Each number is 128 + 24 x the weight over its row's rms, rounded and kept within 0 to 255. Layers, rows and columns count from 0. Numbers have three digits each. The size before them is the row's rms in percent of the matrix's.

# up: layer 10 MLP up, 640x320, rms 0.0733, rows 435-516, columns 160-239
# down: layer 10 MLP down (transposed), 640x320, rms 0.0739, rows 435-515, columns 160-239
up435 105:175140118105142178155142128131106094114151143145134192120112123148091127152180089114125123153084061142122141133110103161130121152154124163125117129135142107141167127119119134141109085160132127086096147156119192139082131153146137099146080126
down435 109:130171098117157132078130103143155104148106135136132136114127123112151124104173113167072143122129109122136196158112135140137169169121141096142135100120141135105126148116149137163099104103138108118084149113115154129174139145162130129146114150
up436 096:116148135116115126089140181113160123162064159139113097121138098145128130145091139165095122107142134108115168100145103132128130112086081153121114132101152158101170122105117143157121113119128090103116129167120108125101160142142182150104152110
down436 090:185137115123144139129094115111129116108118080148082171172140133081134171128129119068136117134118132138143128137143151166149124118151198145088137142151138154160095099150108134112176143138129119137150125116156145114130138088126144107108082123
up437 109:164127109117099122128140158152092105153168167136089123112109124166074158126146135137123142134096086110108145164104107115109095117124117132133120140119119138131125143126135160103126088124152099123126124133089168144116114131181159101141140153
down437 104:131180143157133121144115083135090138149111152156151125133122143131141152129137142123098148164111178151098145129100107146116157143131127129099094113112133115134130160138107148127087142140158098134131156123137161135131118136132134122128120151
up438 096:174146119113116137093111140124175153132114105141108126123119120122129085153081141148140154129131131102119102117154090179108090117144119115081112099120091141156154153062147121135149113108118143037118113127157114125125115156134168133104120096
down438 097:128131122126133139146100108153103154096115130123114122110152100104135124101161066109145110113147147161163099124156123104164126156124178102159104131152100121150128155106103103152116139149121127148157106134092098146111113127133119161136104111
up439 098:115095086148116151128112117133116154119115104129136119111104108154125120126122130098125159088065069101074130170127106101146105143115142157141119164113078125146116108115119141154143148107158163117171102140101146107096103126119098082108166147
down439 097:157141083154129100131147157143149125121111147141079092113162153122122148108109105135123156117131162135138157144147112109087108133128119119170095148120136136121136114099121175065124150122125108092149143137083143176128144152139167182151144147
up440 099:151100122105122124112107093172167137163127126167139112114146074163161121128093140157067119169126143105107125118150081100114125145126153165105135156140173132074116125085199114141148124077100136133147118109124135096131112128110140156132151125
down440 098:115142103103116132115099122097140146134077176111179130108132121146163153154149160128083068083159121087161134131115116116151081093149073152157120134086141141126151126132076104130149131157172118158121112115116127099152148147117126105114115145
up441 097:153106109149137136138142140097141119096119134178130142157119126135113117131174073128083134154128149113120050120170117168128122155138152119104136102108127122163113094142143124150098128134116073121123121147141118118106111145130143138143076155
down441 089:090117157143147148128097140153118186144122106095109127123126154103187131143100134147154093112121129114100119151089080113117124105135113125185141119129095118138134151151124172125146124103154132112134128129101099150159100099122134106123108095
up442 085:127131124149111124126131117131134104129133133147145128146086086186115156136100163134128104101143123143126151147136122118162108160130148167085122139129126148161093111139121158127132086123137160133131154112125105103109106178158117144101121145
down442 086:140139138147134143141129139116121139114100147094133109127165100068116137118176134113138135146088131122136135147145130120127133136162132087137179164117103088162130128140093133139154141144161130133123101137134114095101157106120152114135133144
up443 106:128100146080135150135098107148133102149136147194160120097126099162159132130130133131132111112135102090121123167147132130105128150167141134098117140159116128135124128085142142136149129079124174102139161107164168150124106095139109125142150142
down443 104:104136162109190087143134144149127143106145126146120164130112081143123094125109128112118144142153126153103121120114152165121092118080093100110120134127099113098136128122100079140104153145154117133145143157141143147129168125149129124089161095
up444 095:148083083111141133107148113122127127127145152124144136112107115111141113181094155145154145147142128142131068168172155113167129122131149124132125123133122117118116103174146148108174149117164167118152128070104108123116090129079129120151142143
down444 090:128108140123168084091134137126136124090082122159122147114126155126117123131143094157141075123104136055121114129135110154123102098095155138173139127142128129097113136105102120138141110144161106150134067137080109192126169109080146134125142139
up445 105:153139123128131142098105119137086105141152116161134149116133138166116104130135132105116104131094143141146130106126156154141088144111133116138125133145075140149146164106137106120105110120115170084145121099142118101081126175112104109134123134
down445 101:146116154106088141120111134158130150149106130144121148130133117153144114136131145101130127092149173137135110101123133105184091119157151134101154116169127109092144128127165122101091123093084129119083111121157129134124070145130109161164126115
up446 109:106086154125130166121130136115115147127121119179069120106148107121152125099136139149083137137155072096127139106154148106118149139164171139136134155140126110098123116102131091110109141107191155127117128150120138096096151132091134110132112182
down446 098:087146160127176106123150132108133124100133102146132145148119132122120144143113105122151139134139113110117096131091123163151116125132071152100106116108112153137103123148123155099110129128152128171097124132109154138160137121099129108100149123
up447 106:125106088123131123140140152177126140136111138170121097108132107153151142160097147152110151059132115110131122159141112136186129125116143144110164106132116104077129071114119159150145106117135113143129134082118131129135121112147158114126135109
down447 112:121144194164054125121128106112148133148110140134136089107167131110180146108169103155138138075137110148155088113146122128147172140092148150125130171154153091125188128142106116057110141150151140165110139097138089121118110152146149108104113084
up448 100:113098136166118124132125131106117157117117088129103115120136150134151134166076141150108143090141093097122119144097147083135144115140126127173149141144137124133105099120102116120142125115167119119135128126074142150153145183107139105104150170
down448 098:160106102157115106111181102104157145130099162117142143141153140100114160153155100123134111160133122155127095103163141118095125144122118094122094139085125123117199179125102175137134119148153070121090086155110158111139189110158095129136143134
up449 093:113167148166146093120131172146097138128127154135133148084140146148126124171147098171122107113120124103100116155130124096115095136108101126122094124178175119157092089157148149111163110144130092153143094163129137174159137112123122106156150143
down449 094:136115099123088177113105125175122126134135142085121170127135142157135080095123168135088153135137150095185173113102150132120129108101102179137136167116109101102144104125104109120124114138100095110137140128136126124130155095144154152154190142
up450 110:121097079147112101097153084117136148113162150146111140094130128131108134165103111156133161123121085115117089172091139085147150141093147162147120152132158127127092135132125122157086123125124096108137128124073115129174138173109137123090142125
down450 112:145165110134144130123121057087153118170155132106120105147165143128159172146076154145156107129138140105128097117140127127175160129170088115138145155151188102116113192113102121113106162138146143139144121146138130112113152137133110160130140137
up451 091:116123145136088116104147124146122167147140161122150103106117132096141103124119149106146183123093129105133129079094128131165104113122132111136115154094143158131124152074137117172097157123110141100146181134075143114123105130148150170114113147
down451 091:101118143134147184124132081111166130118097130131134154126105153155147171122169127191143118147146123122086121114102100123162122122143126120121140150166155159134091091136110098112107111171138174158164122139097134112110082145148084101096119132
up452 104:108130162116140126169074139128143111146112161121118097155147153126126116093067127120126190133124076105123099137158137104095132108124110159116093071129129134127157097099111156135141131120130126097132131067136131097135134122103130136140160150
down452 107:117106120131154074135109102163131108104146153153127183134140108152105065145132147088117139124120160142132137128091152146103196115142087144116120126111091115112159141135128095156115097161133096093188142122119134137116113111166138104136126130
up453 102:142140117151141134074087133127109124146149115163071136131146110129124122135126133135145117116141134085085130113141177135139116120141147136114107087137138104129143124083133105120128142137154113074132128112161105111132092173117170153106177137
down453 098:120141144120153125174092156138130122142140151142156114104124139111102157124099095144105109149147086187143137177126130112105148146107160131158087139136117146078104106148165136127114118118067115156168134114144139174155167156130169088109143143
up454 100:148149132172122126082123120117157139116122098137131169162121110108093157076089118157142130156142155153141080114124119100118163138127131110074104129178112172091144108093185110144110072162142091099135121110102125124107083097115150116119113182
down454 093:114132123162121172118143166112128146113081124116117107157151121116101173087172134146156128097141132123176159104141147130110134139082082116154157136139114103112138077157101158101123146140145110113099080130106102146127121130136101106161117125
up455 110:142128099151096154113111109095138130089108146104155111088095154105104109097134133118107121069113091119144115158114100130085181113090104122112130090173128122098126104165140131139098164116164069141168135119135124108096140169185148140140167202
down455 114:098157142114171123116151133132108122134144096170111105132117125122108120177125126134114164149139183118157168118153154096125104119159120128103133087086131078149167157107094153094147114149126153085115156147140139131126164130145094130122098113
up456 150:167152176158130153102135159111158156150137121158140154143150135134124115156160116139108106096190097084108127131109112136123122079135135095147100104144128141136136098157175136153124103121114132101113131136133126164176111140138110130140091153
down456 160:115100148099145139077104141085133161122149070160119167150126114160132120127138123145113130123159097145129126077117113119174118140121132134116153126144158166137105107112127105129119077147133135150135128130127133120169086111137060175145110093
up457 097:098113132158144147131130133132120137136128135135128129076112118125084125087125128115148140096163096086119174107122143107126151170150111105111109144093091136111118130111148076117106184132178126145122174090145122110108121171090147148125133164
down457 102:161116156166127107066177130123165088082152159097158119102137112161126121117138110123118111125135114173131075158154121157137150125119122115112150119134123118118169126151190133187129089138118137163124112128103158141138096147141113125103143171
up458 094:140119150120087130137135130149146087113095167137141134120156170091097114124127151127127121098114127133118122148082120086151099089142148135140135107132113121155096123132148129151082142126159157102151113147174148132066125129138104138171118180
down458 092:126128136101116150102134126163100115105151169117137153137110133126157134123144122113076100159180117127106158133126117140135115135127135126112144151132106166119120110079135083128156160155155113131143117137142150130154153111112146136149119139
up459 092:161137138104123139157134151099136155131103139141129135118111093125146079116127117151124121093136132121157103080126143124144082160145147115110106082133141131156101080167180108171096143129105124147116160157131095085122122138106111176112129152
down459 091:135123125115114087115082110142153116107160183144136180120138163092110106160120165173125133105121119124160126129131121115125152112102141092136117114110122115111171131126145180075161104117179114089144151117110128157116107117161147086141124102
up460 096:172154152078109153149105157099119117162135158154093140125132108128108148088166136130111123115171134141136110132101148115117138148143136143097153137130125136105106085147173109120121138122129087096159178105089162091142160139156185165096136166
down460 101:125127089135112142130108163134133121106117122126091122110156142111079137133131143134179130119139168122082133140130127123063144134121129130131137127169131144160091124138093135108155175124131052122063132144160128118112136129103142118099164163
up461 105:080125127133143163159181148156152093152100134154155178127103165107130094130169135125106115131109091116151145124098170157106066089187153153137090137143117115122162107107135127134137131111095160082134126139140121160127103091129137141170088162
down461 100:132112134164170103107159117128141177089113120097114104127099146195146121130115130118147123155150121147133110173148108096163102139093110108149125097070148141122140124143165103089133157142144122142096124131117129093124154103146134114112116088
up462 097:138115168166082061128084132115121103128117087168184122094130112145169077110128158134124123143137081152113139162118115136109144099189151147113091118133116166132100092126138107132126096114161134135149134088144114127148154129121171094134110132
down462 129:122106141110062133108135146133122097149096126153108132173124115158139116155100122110084128129123121107099097113130131106128107148139159172103119162180125146105141094129130106149121156099117112154143134153151129126145099112117107135111108133
up463 093:146129129138149124129162185154113120105142146136138118107140101133116110109089106122105144101124095113125101150137127150103130128132160123148114100173084146104141153100110107135118127148147149132103156116114110142131137129085118112133151158
down463 093:124090151098151134142144145117132094148136105113119135116178118112144134114164178135091118155127095102130139148156155099146146125154100141143146140114093137083089147132102167131158142130106139127110105118089154171131149094135148134129120142
up464 107:139138096103094141134131170145140146167131172130147121189172081135138105123118107196111141165126164150137134133107154091117100139147114144149078118124117100101129090099117124155159083123108136154129140151092091146121127141127103149156122166
down464 104:117150109146128134096129129074151123134147162110097110131124178132144169137133124168153112124133132139122135143158132147077122153126140119119134135156122130074126121154135162111093110172170132132130121146158139092100136147185133133138107101
up465 098:138121178138133172117162135139100143133171164181138163108171101162116093130129097096134152115185125120147105097132100089112139101107132098146106089148130073132134116096149170145115129092131103112120146145145108170164142134083122122151115129
down465 093:090118117106183139156100146138131139113092095131146121119035140096103148145112158098123123116093112128122134122101165099158142121146160139129156144112142162127103109166118087132129153117137142128162135083123156101162148135191133139108089109
up466 113:111117152134143122131076097173118104104142098148134158144130145141163140169156116143110092121146150109150124138136134167120110077186162175113094124112117104106117095106120108118112097098193099140127122155075102094109138119119121121117155149
down466 116:159116120145103152172110119177116097106129158139144152115173112156122106173184136140130097117123166112181102162166117149100151078117157127140131108105121100116122162123169144121118132132134107091129119175116105126108185104074141108112146141
up467 094:130122127145109117101159153150112121155136113150131128096101078182120122195154135157128123103118148081090116132117115134187143132124159139087103127128101129159108130146134153142147179125120123140141124127173131109157104116147161080137139107
down467 088:129103124105077146097096121115156107159107147150152104123156119114135123119141140113138133143146126125119146130169100131119127144165147091131167135120158118089185125118100139137077096128082165122104087142148133160152100112129088144137136101
up468 125:142156139124138143139113171129145137128150162172127122152143105147155135124133123155105107130178141138128107170154105099078106110143122120149077125146117119126120146097175130166111117106130117125140142182118102125111115144090111142088103132
down468 151:086070117115117134083144120143113101135136133154129165142091093139102144122145166137108122159144125134101127117130148087118102117136145129134143093132148109101131117098123125086095101125105141143155122174134138161094118106115119121122158088
up469 109:141104126150128139144140142132095154152122116120117108116124065154147135129130156154140141128126093130100135127120127117139130150111126119108041119171120193136102096103158160117164126118172125165105134136086106110115101148134145113138136110
down469 115:142106123114086130131157154145117157126108164108153126098133120115125141121132120133100093114135145108125109171140108148136172129113122087164161138112133152165114129136152123133162116148143093156075105103100148142116148142124177127135144125
up470 094:155171152117112095100176119097097111156136117101109089143082157158066093106113130127123153118131108105134141165134084125176143121130090143128134114098149119103118092129114142141134083150139093115118167110174150129153105151121148155099140141
down470 095:153092105166095111161134143147132133122121147107136123131131133097089082106153108137160148104153118136167139167141122113140139158128118170100125132104117104128156154132128159115150097147133177144090065133136166140122091090125170119144140130
up471 090:088127132123161096135144126157146067122130113084125165107141123104137125139066122103114133097129088145121178169125141122120115128140125159139132092122112160136142150128128141086143098147156130146134157069126096118171162154126124141094145170
down471 094:131103087132083174106141137118141093062100150122138159127178093129110153105162121146145130146128157161156144108132136151142135139092141096150091161087132116141130102090099129102115136201120135147131125167114110114089142136132138128140141105
up472 080:141103130159114145128140077173133111113150116070119144078086114091143113146141144134120149110148115144143132159129111139158166125130145145139147131073077104126177157125147132149138135102148094095119129088147125102122125121154144147111132133
down472 084:136133134114139121160110150120144141123150114132134165161122092131132125113176123091135139151122118106159160107135154168087109131146124080110130130124139144113104120129105110095120138145097136123151123139112125162115163156186160114113107142
up473 109:148147180190114139120135117103087137116147091128138186134158118117151070129141106117131116106124120159152118119094155145133103147165155155132110136140138135178109130149150143117104107119123118118148164121112122095136132109082116128136147132
down473 119:093131135064157109104151147132163135089123123133136144083163118147150129130095121143143149086152100146144121142113133144157135116110154122151148166156128112106148140116153116129104122118168133152091111128122118125126125147135157101110092096
up474 095:142127167108136096104154127164119143126122123150123134133116109110135135177135092133120099125133144133151094102118108122173114165118164129079093141139153137120111121136135131134135118143123086169142140146114106127153060130119158098121122090
down474 086:137133111112072145155115146116120115161118135165134149125131156138156101141152120131117106121145111103124187178152082154115125127137099145178101117107128128150150124097158121111134105140140086142109142106140137178120122090101085148133148105
up475 082:184125119142138137144135109104106118109127138107117175120134147101119129156083127151163130103089142096107115178086146104141100149152149086135133127178125141134147114134142095135145130121139152097163152159116152115082110136138099088103138121
down475 086:129130197123118125100087141118126100118145095156112118100131127116152095088121113082106167140144076161135139119161119109176136121144097129115120124150164113110136120129107114160137130164144140122118099088147094125147138134127126153153095142
up476 088:096122099143131099116108097176152144136085116196123121091117161117198145137116121149086115121157101114099140120113130175164087094139166125116097130088114129086141122144138072149122175140150158095108145088106128143112077156058138093144143138
down476 086:116126125129118133133080160105143147104098135115162168098156137115081134142118066111142111141113153152135137119095151123117153096167087107146127143105111110107097092167112160161141127144114094126112138130132139136143162153115107171111113129
up477 091:092112132149142178160147125139144186117115115126156112116128139109162098123129088142084132103148105165117113105131079123137185147134111141156131124113162124107128130134168131124116080124201129140179128132117139134152102140127130135111132139
down477 096:138120091108151133094144120138127105115153105069140120116185123124117158112159151151163136147118135133092129154121105136120121141146124130116155158095122135154136106112135078110131155143122098172106160137126111150121096131074096151159136116
up478 101:113103120089139164110122096099163125141172121155118119136119081142136147135111119189090094127135122132121088132123098056120117102130125151136121146123132135121101129102145134123101108092155160115119117171155130131137110129116088078096103129
down478 097:112104121116141126088113174125112099107133105095138144157127120162120095124141141124133143159121097161109133107147149093137064124136160121121163118151130129094170127074140117117098099100145143111187111159112128096134127139119130149174173081
up479 096:121151115114138121167069133159143153156138123103148110135128138143153146108131142109096126107108135133117140129162090160119105075145141128106063098107137170146119116131143155111115117125132141127128111146113098115086101164133108125125140095
down479 094:122127094092077129111158127096060098122112102133110119149161120143108102142125135131127110141113146099137194109113128126102113136129116137157105157141134091151119141104144095088100126134129115166149123146147137108131126117094162122125089131
up480 106:104145137117083082106144143124132156130132169119125153136130152134118106089094124164105140109148162133051119148132097090156160149140093127109171102112133139086123093119184149149134119108101074145138102109132134147117123116097181139120164134
down480 096:150142112100089127126139132134165140146102190065156111111140150109149134119106111101098109082166120142129122106117130132100120120095146084146127145103130141114130121140128157102134093139118140115110117167106130169123162110141100164113144150
up481 106:136094153154144158140148161118100139134118139145116071132122099140205156083128108112092155129170125092153122108149149143107091136139116173120160127124152127109136132107126119120094172155131101151096133153127091131152156112093142125148125109
down481 104:090097110108041111167142133118164122096159148080149139100131133129104136105155127165099181117115112102103162151110131153129161087136150144132136082116129098162168164142143179173145110128127103091096112152098143149104109108100156170115149106
up482 107:156100122144114121146090131134120111148098119125083147139159105112138130146156142110113125108129080121149145104107188105119140105142171113156101109129161166130128126141118151112148133137107106163132140167097117130131119189097140147116131138
down482 107:107150148142120110131150128131113122109176110155139123152119136127146104116119141085139099112151078131097147132112091120109103137141098144110120115099117114124096131107142095132075126137151139137114129160136137178131094109110077136132136157
up483 093:137139146170128124103149083122143146130102112158076138125121098128151120153149169127126129097164119101160114121139170123104097112169090158127140163094121085135105094109127147171149111124141121117144151144119151156087146143154144102129154149
down483 086:120147129152192117120124133128142125094149132124149131097144150107137101100146099120113103191124117134161126124128144087119085156155111141095109119155126139110122128138097111141116126146080104147138145109092112117139141182112096137108136134
up484 113:131141142093129129131140157147125143104140132135159135159056109148132123125119143149161099066097110128114126179102120147129147126143176150108149098120126169122088163162160155144149104123156122117106138098120184095083083145138093129091113098
down484 107:135173105144117121104114103113126127119127110143112103153112134156085130144131129180187118136084127136151145107112121138108142104148167154094111153147157129138152103189132135171111078173122073117127128149075129124120094101146146128138151099
up485 090:143140132194117116132138113132144141159141126121127128085138119118143129127083183102173162102137165127102104143084107115090147102111091125102100129103128111124136094141146145127139115135158112094196116097079119107145161129147103135135193191
down485 087:116181130106180098128109086142194111156131116147121153105108131113100131088062137138102172129093080112161147117143168102119118102128144156132128156143128092162134151108113128145157127121131132171140142119114163131145099140075145127144147110
up486 090:131093136105138132100104135102102137144172134120114106145099120147112120163129162120117178101114138143141140125157144111117122144119135178137094132163121148104139160157118145123115139159142136115157111128111117118097134143130152113130176093
down486 083:161102142068102130123105143159160125134152152148135164122110121142130158113178139133113105123140105131086173135105127135106119109114101115152107101082113126154100095119140130137136101113109100119102103154117128150116096129126125159115120119
up487 087:116097157152137118132134148127143133125141112125124175105124117129133104128149134150117087090176147061132113137121110145138108153179122115081166152147120139153112132150134085121120096115163094128143140123132137133139128079145185167121111143
down487 085:153132106158116141138129103135133126180119133097121115160112117114142118149147148096154071149108141141119157162134138154160135150112093131125104089132078142109115112132102117109096141092128120108144115142142140122122140129132102065126145114
up488 093:142119103073118147112142122081120138144115114124138113125141086126119110113151120139096096147156144115119112148090146125136112127160112125134114158151156103150145126126172090136120123112122116161141125122084111081155147132132137070141148118
down488 094:082136133131110132124101163130136102102146116140116069109161142108142128155132159116102118139143144116114158078137150160099126118124153156103101194168122119124154142115119146105181128121093168133149126138153146141150139112151127136147109105
up489 105:136131106108134117090130116163113125129111159135079106151085110149126118136093170119123159120102129101132156148128137112066100096129173135135128110183060122138131110109164098101121144099149144121142169130118168134080104153165137121162155152
down489 104:131133109197143125137086116125161162118112126122158149127119150119142146138149081148105151114139136134143110137125132141152138133128134101115151115098139151112120193130130113165180178110095115171136113130092154183138154120140116173112123116
up490 087:141123100094134136099161163103130066087144137116151144124109133137127130101145110127136098108111149126136114145112109131123138130173147108133120165099148101133094114115152141110109166129131098158119122160097121140134139119121127140102118131
down490 080:129101121080114145180121130151147155116081135181118114110141127136137149140133098076126158146104117127140138132154085145124116157139074187085106099180102169144158133112161096146118114121085145094141126126142114101122101111102148173151133132
up491 102:121077129099133153142103130177103124129153146147097111116090086122056096110133097115110154089157084097114128098154143098110133097081131091093115108151099168133125117132139148097120128106178134126125149096077092155133159127137119123102123102
down491 106:118106118113130131118114149141184154125112133172131099113140117070142139186100075143154123093161128153108111096115082161112140103103125130137109109135149157107150197148121136119127124135134131182120082112102108123115120141102106181123104108
up492 092:131169139120141118091144124137139142104112139184122134150121094171127127122144063159168123138125110126111137148119075113121129166192116162126107062153125134112059150088150130107133151108139152120139163121150126123158076134139136074160131127
down492 094:142121101138146118139115144130102178138110102101117102121125133067085092129137165144118127141088136162140092121142142113126095098134111116143113127119109097152139115141130102115137095174154115109157120154080117130154153168162165155132111140
up493 103:150123156123107129103164086159136143163083127105123150123159093160127099182131091135122119125157159132163130112097084124134154170106129167090139136118105116123129101066140162156111125058107106159129101136132155116168169146165141154149104140
down493 103:104158154080143129150086164127123169153172095119114095145142113098084120134123164077157127151140081155136126130114140165124129100121080156168138118176063127180123162120124089123112124164166135159133108120129078128141125115105136121146128170
up494 098:141128143133147156118159092172120108186159121147128105131145118113114125110123102196098105129122107124121095082129142114137127131141160136099117082102122150135135105113153130182085127110138152081118120111135151114110168100113118164109142183
down494 096:127162144093130119136122147100126115085108133095139153108159155130079146105144147115161122137112104120132147150123137169113132111086139132124103133141134143160136142150145109090109109145135092141133169132103109145149171163098125105115133183
up495 104:165120175144126143153121114125149114135108105168137079101125119130137146140170099115164146111134128163138142104114114127112158121136154131152108134159110123095150071140135120123099139101121154143179140158145123130121120089124112164084139128
down495 100:108154135129151102151115156123135110133091175128133093117114125113135141151084086124156128112145135092111103147121080138110128175115103116139092113120155122138155175113081154147125150143154104105075124128124126128132149138101142101138111076
up496 092:138097167121120108132139149147130122138111126119122076135082121147150118164075112105095144122112100131144160167124091124120113104126117173171133139181084127099090167122141104103117126140145166127129157111112160154153169141132123077111125126
down496 092:111126102113126165151137173137095154143128123129132139134170127137100141071124150149149141133134155151157126113167098140138143177157124158142145110131138095153115088117129145114107149138087155119110104125124082099094115130109146114132119142
up497 086:089115119094150098126121126137104131152153112125155111092104117130167116127091102151051153100145123157139107148063099106165120135152144149148134151117124119116137101098124113146119123117121100133123136118130102096172155119135141168132112180
down497 079:141146108178139116132159137107120163079118139124131169161157136114115110144151127132139130175125129144147112143127179114160128134121129138118142128158145108146147130146137141125144150145137118095143155124164154137100137131146138105110147068
up498 115:133120137130122164163105110127088072131129112103098150131119086128106093127156104103077114100137133115140132127121168146151114138167183114116164142140103132099133087146133117149108141139124131104161150118100122116117139155126144138127168114
down498 117:161105078144096146134110107124129102141128163147135075110158152119145122072170138146098121129154136084146163125170152140093148135110118148148160153114110118103138076082090155138154145096091101115124134118128129161114141132088121189136123182
up499 095:147151086126128117133094148110140096104156111129116165078137109119126096091118149128145152115172124112145083145134110080136146175131123124132138097112109157141065159130150130167127140132138101123129147086123150136111137123134149103116105150
down499 084:124084162097081079096143127138160143156119144148151146111134128162106124132144121134165111104126148094139146152128120149114137141117171148147110088137155086079159138114063130137118145103115118165124093121187127174123123121092114113119163121
up500 100:146098141118132121137124124130135152169147130117135114160137101120158132113078143163122122125121142124139112150127105122121113123129135176133177067141131095116076121133133157134087139115111141153104128114114155120146105105184111111144115169
down500 096:122138136106078087134127108136142142071118159073192134113152118146128145130128146117115101136135100107143109170146122148127132108118122130155129132120115110131171154126159099136147098143145114156139107141127122155148131136098111105101101152
up501 096:140084187121107109113094146089114139119149119098143126162143096141157137127110174098146077124146163147151095091165138135073147085113143131150141127108119117070135156094157160133139153131143128104139132092133102098100081118085146130088159105
down501 095:110149102105108143098108114151133121150120139121097170107125147161085119141120112150117090128148140113115175153146085150135149139138183136130135090141159101133131115146135098147109135127098111131139136149160114157126114105124122095120153146
up502 105:119120123074144086185146154144121082123118150107131132126086172167117148147096131119149114116133098109140130180151128164098130097130124118128103086095102156102106137140146143116136162113144118143149173170113134134088135103124162150120158116
down502 109:138159147164133109123098134157137099113160099176108070156090145128134094137123136132126146153171148117104126078118127120134081125143105122129112132171123114128091110179132090122127143148121151145137137121151121094141103125175134121124141122
up503 088:112128137124140163124112178144143135136135111129118136134124149092117104135127087157111133104107143129095106107083120091120115120120152135111101093135155136138134110150102124157110111121137107136078111109095147189115157131162133123153123134
down503 081:114122136112142163148127095126120146135120127114143144137121091101151143129129110146094076125081147160115110127117117158118095163144121106123105148129099128123089083117076129092148124112135139161140138111146144145150138137144093080131170169
up504 092:156123128087121165107163160157078134117113156143159150128155114175198150107124087153093142155122140115149133154106128135126084114116142083096084106148130149122128121095140111111127128126167111128133139138135111095151115133109159117104139139
down504 092:136122140138102145162115106079105176119125064083148129136121096129129077173113121147126086130117105171140136130132147169157088098088134139149135121109146129120108098159132124152118107102137158142124119135135165139126119144163154123162136134
up505 142:140146110113138137102130123076109123151104133132123147148109102142150129125161136166117103117111123093103112121151152147133105151143111135156148133152101131145119135093138118138137165108164130075134165140121109083116123164150149095105188132
down505 179:122129155092143206143096152109133170133118097129126115116096111126146143136141112140127136142158120140134143098125168092123120098130119090122118159134143109136101104137116163164133160148151087135148133168126140138117171138150129176092121141
up506 081:141107140168115098145126098142117137160146108143110100134104094112138138180118105151097113126126112146102131146144131169049140152102113143119135119177155128141124115114128162120184094109158137162159141163119108137136127143144102111120169112
down506 083:148138123108122106115146126155103116134125123081142126112158162133151101092142124122093172116111118118155143149116149112106110140130109124084125099098112124141154106158087115138105130131110115162117136114135167117152125101110156142129173164
up507 108:139127099109081085132115076159098132112098130129099145143086097143091139138131133140104138140113118139100099156169087109126103108114124116167069094142122139107172136125116113126066145118150133119121106107108125097090124148100167108103136135
down507 101:115143139135121152108146113122123155141154132106116091148113119138151118129108161130107101102135127181116136079071138122143154166137111091116152142137130122123101142151131108118123104138137155152102188128140073092149106133147060156137140130
up508 099:153090124135144113118144124141135134158106128164127084169136070126145113131119103151142115113154158118151120079116136095148132126138132103123089111120140119065125117093141155116134105125158147134087148153127135090116069172120164120107147128
down508 098:120119103109100174103153121144179142136126142120125157125156122147127153099175158138141144120145129121112158102144137128093117116105133085125127165099159087162154060141099134147104142147168126116114136088103117106133140118137122140154126164
up509 100:144128142136106120132139168166139108136100132150093139132106147183096105117150098095161142161100119082113136096128154160079116126179112146169144120121140105133179122099146124142123141130097106107136125155134143145071111139059102143100190141
down509 096:104105122141109148160089127132118135138094146111151105168171148097105159097118155141150137100119131108140169117136127112112171187126126138150137146098086116092156147158135110119153159104122186142138167051138124113185095156115134107175145156
up510 095:175129142159115131135129150134124088154115132132160159126175137129126102121107127110125104132159133158167112099154120122124123154148139116153114125142115153127162155123225122146126129145111123099150118082118144184148155120132123137105145145
down510 085:109110168085102149122133124148113137134137117138133092099136113173122133094153109141136109088111104121131147105152105164115140104094108135134116167133122127121108089160075130111128127123172123144103122144107093084149116098132110143135108137
up511 081:083178150158144171136088133127128136116150128139123113112118143095141094140158113119106129113172124192128151099131106138156114137123074083120116074123117142135129160137133120124133171187115133133146146130135113141149109060162110141138114143
down511 070:128119134103148109107144093143131123109140157123125160120113147148107095108131165139136137130102105096138164132115085112134116111157139139126116183125137102120126049125119135136091097081112122097091134104124138123140133135133163139120171156
up512 111:142115134090085101123109112110099094143117131204136096110104120149103090100166098118105134102130152112158129082142098136098148181182158148073075118139134167141084148132159161135101104123128150111158144162132159109157129119135112150142118174
down512 114:111134168103105128117145152101167129126109107143128084094126096105127136160126102101110123107173140129107112114125126121159102099100096139121148186117109121149152124132125099143123124123152180097149118086137124144127139139120168125117143137
up513 099:165142171155143124103106150086136113126116187133128162142125141151141092142146143131073112103108129118172145145144110103095158084162115169099110131169132137119142133121142152183116128111107143093162151140116154148093119122152181125162109121
down513 099:094145161124152170164161156136138095141158110141109130123100155127160142104098108088111171146122097165138167130146097156113132071107107117138158141116106102141076076101100104138113126153156086104125131076156148135103133132112111122153133144
up514 089:126112144087126106137119129146120081110137161113124177165143157118104142091090105143156149132095098106154151167081157113139130181166135124099108133123120169117089117119145110123117141100135151140085150096100135107120142127122129160082132191
down514 091:117114172128153120115121120120135134081151130134157061107157135101197127131139123147110085128134136093107143115142110141107120107102141099117118111141104147127170154104130105113087177116100140098147092155128120121108089138134152133113109114
up515 084:149136148125156131141129131121093160141099145142110137086142115124172131120117105118107101132113128067105101134155120102124073089167103126135120120117155102152157133121113142158143132102124142128172128127105124162120115137077112105120115126
down515 077:091100133167078134146129129145138109116137128124124100134104125078107134111110169103114125139127135166173139127123144155110137141134126167111095105107113150121137109158149152101124097166131122124140105092125097092141136138159165111123105118
up516 092:089134075146156116164088119132153146101084102146100095125167152153111084144130144176132138104119131151103107112115124127124099072174085172132126126103103137147129116175105201153169154120177087106138118165130110172098115144071161097142135157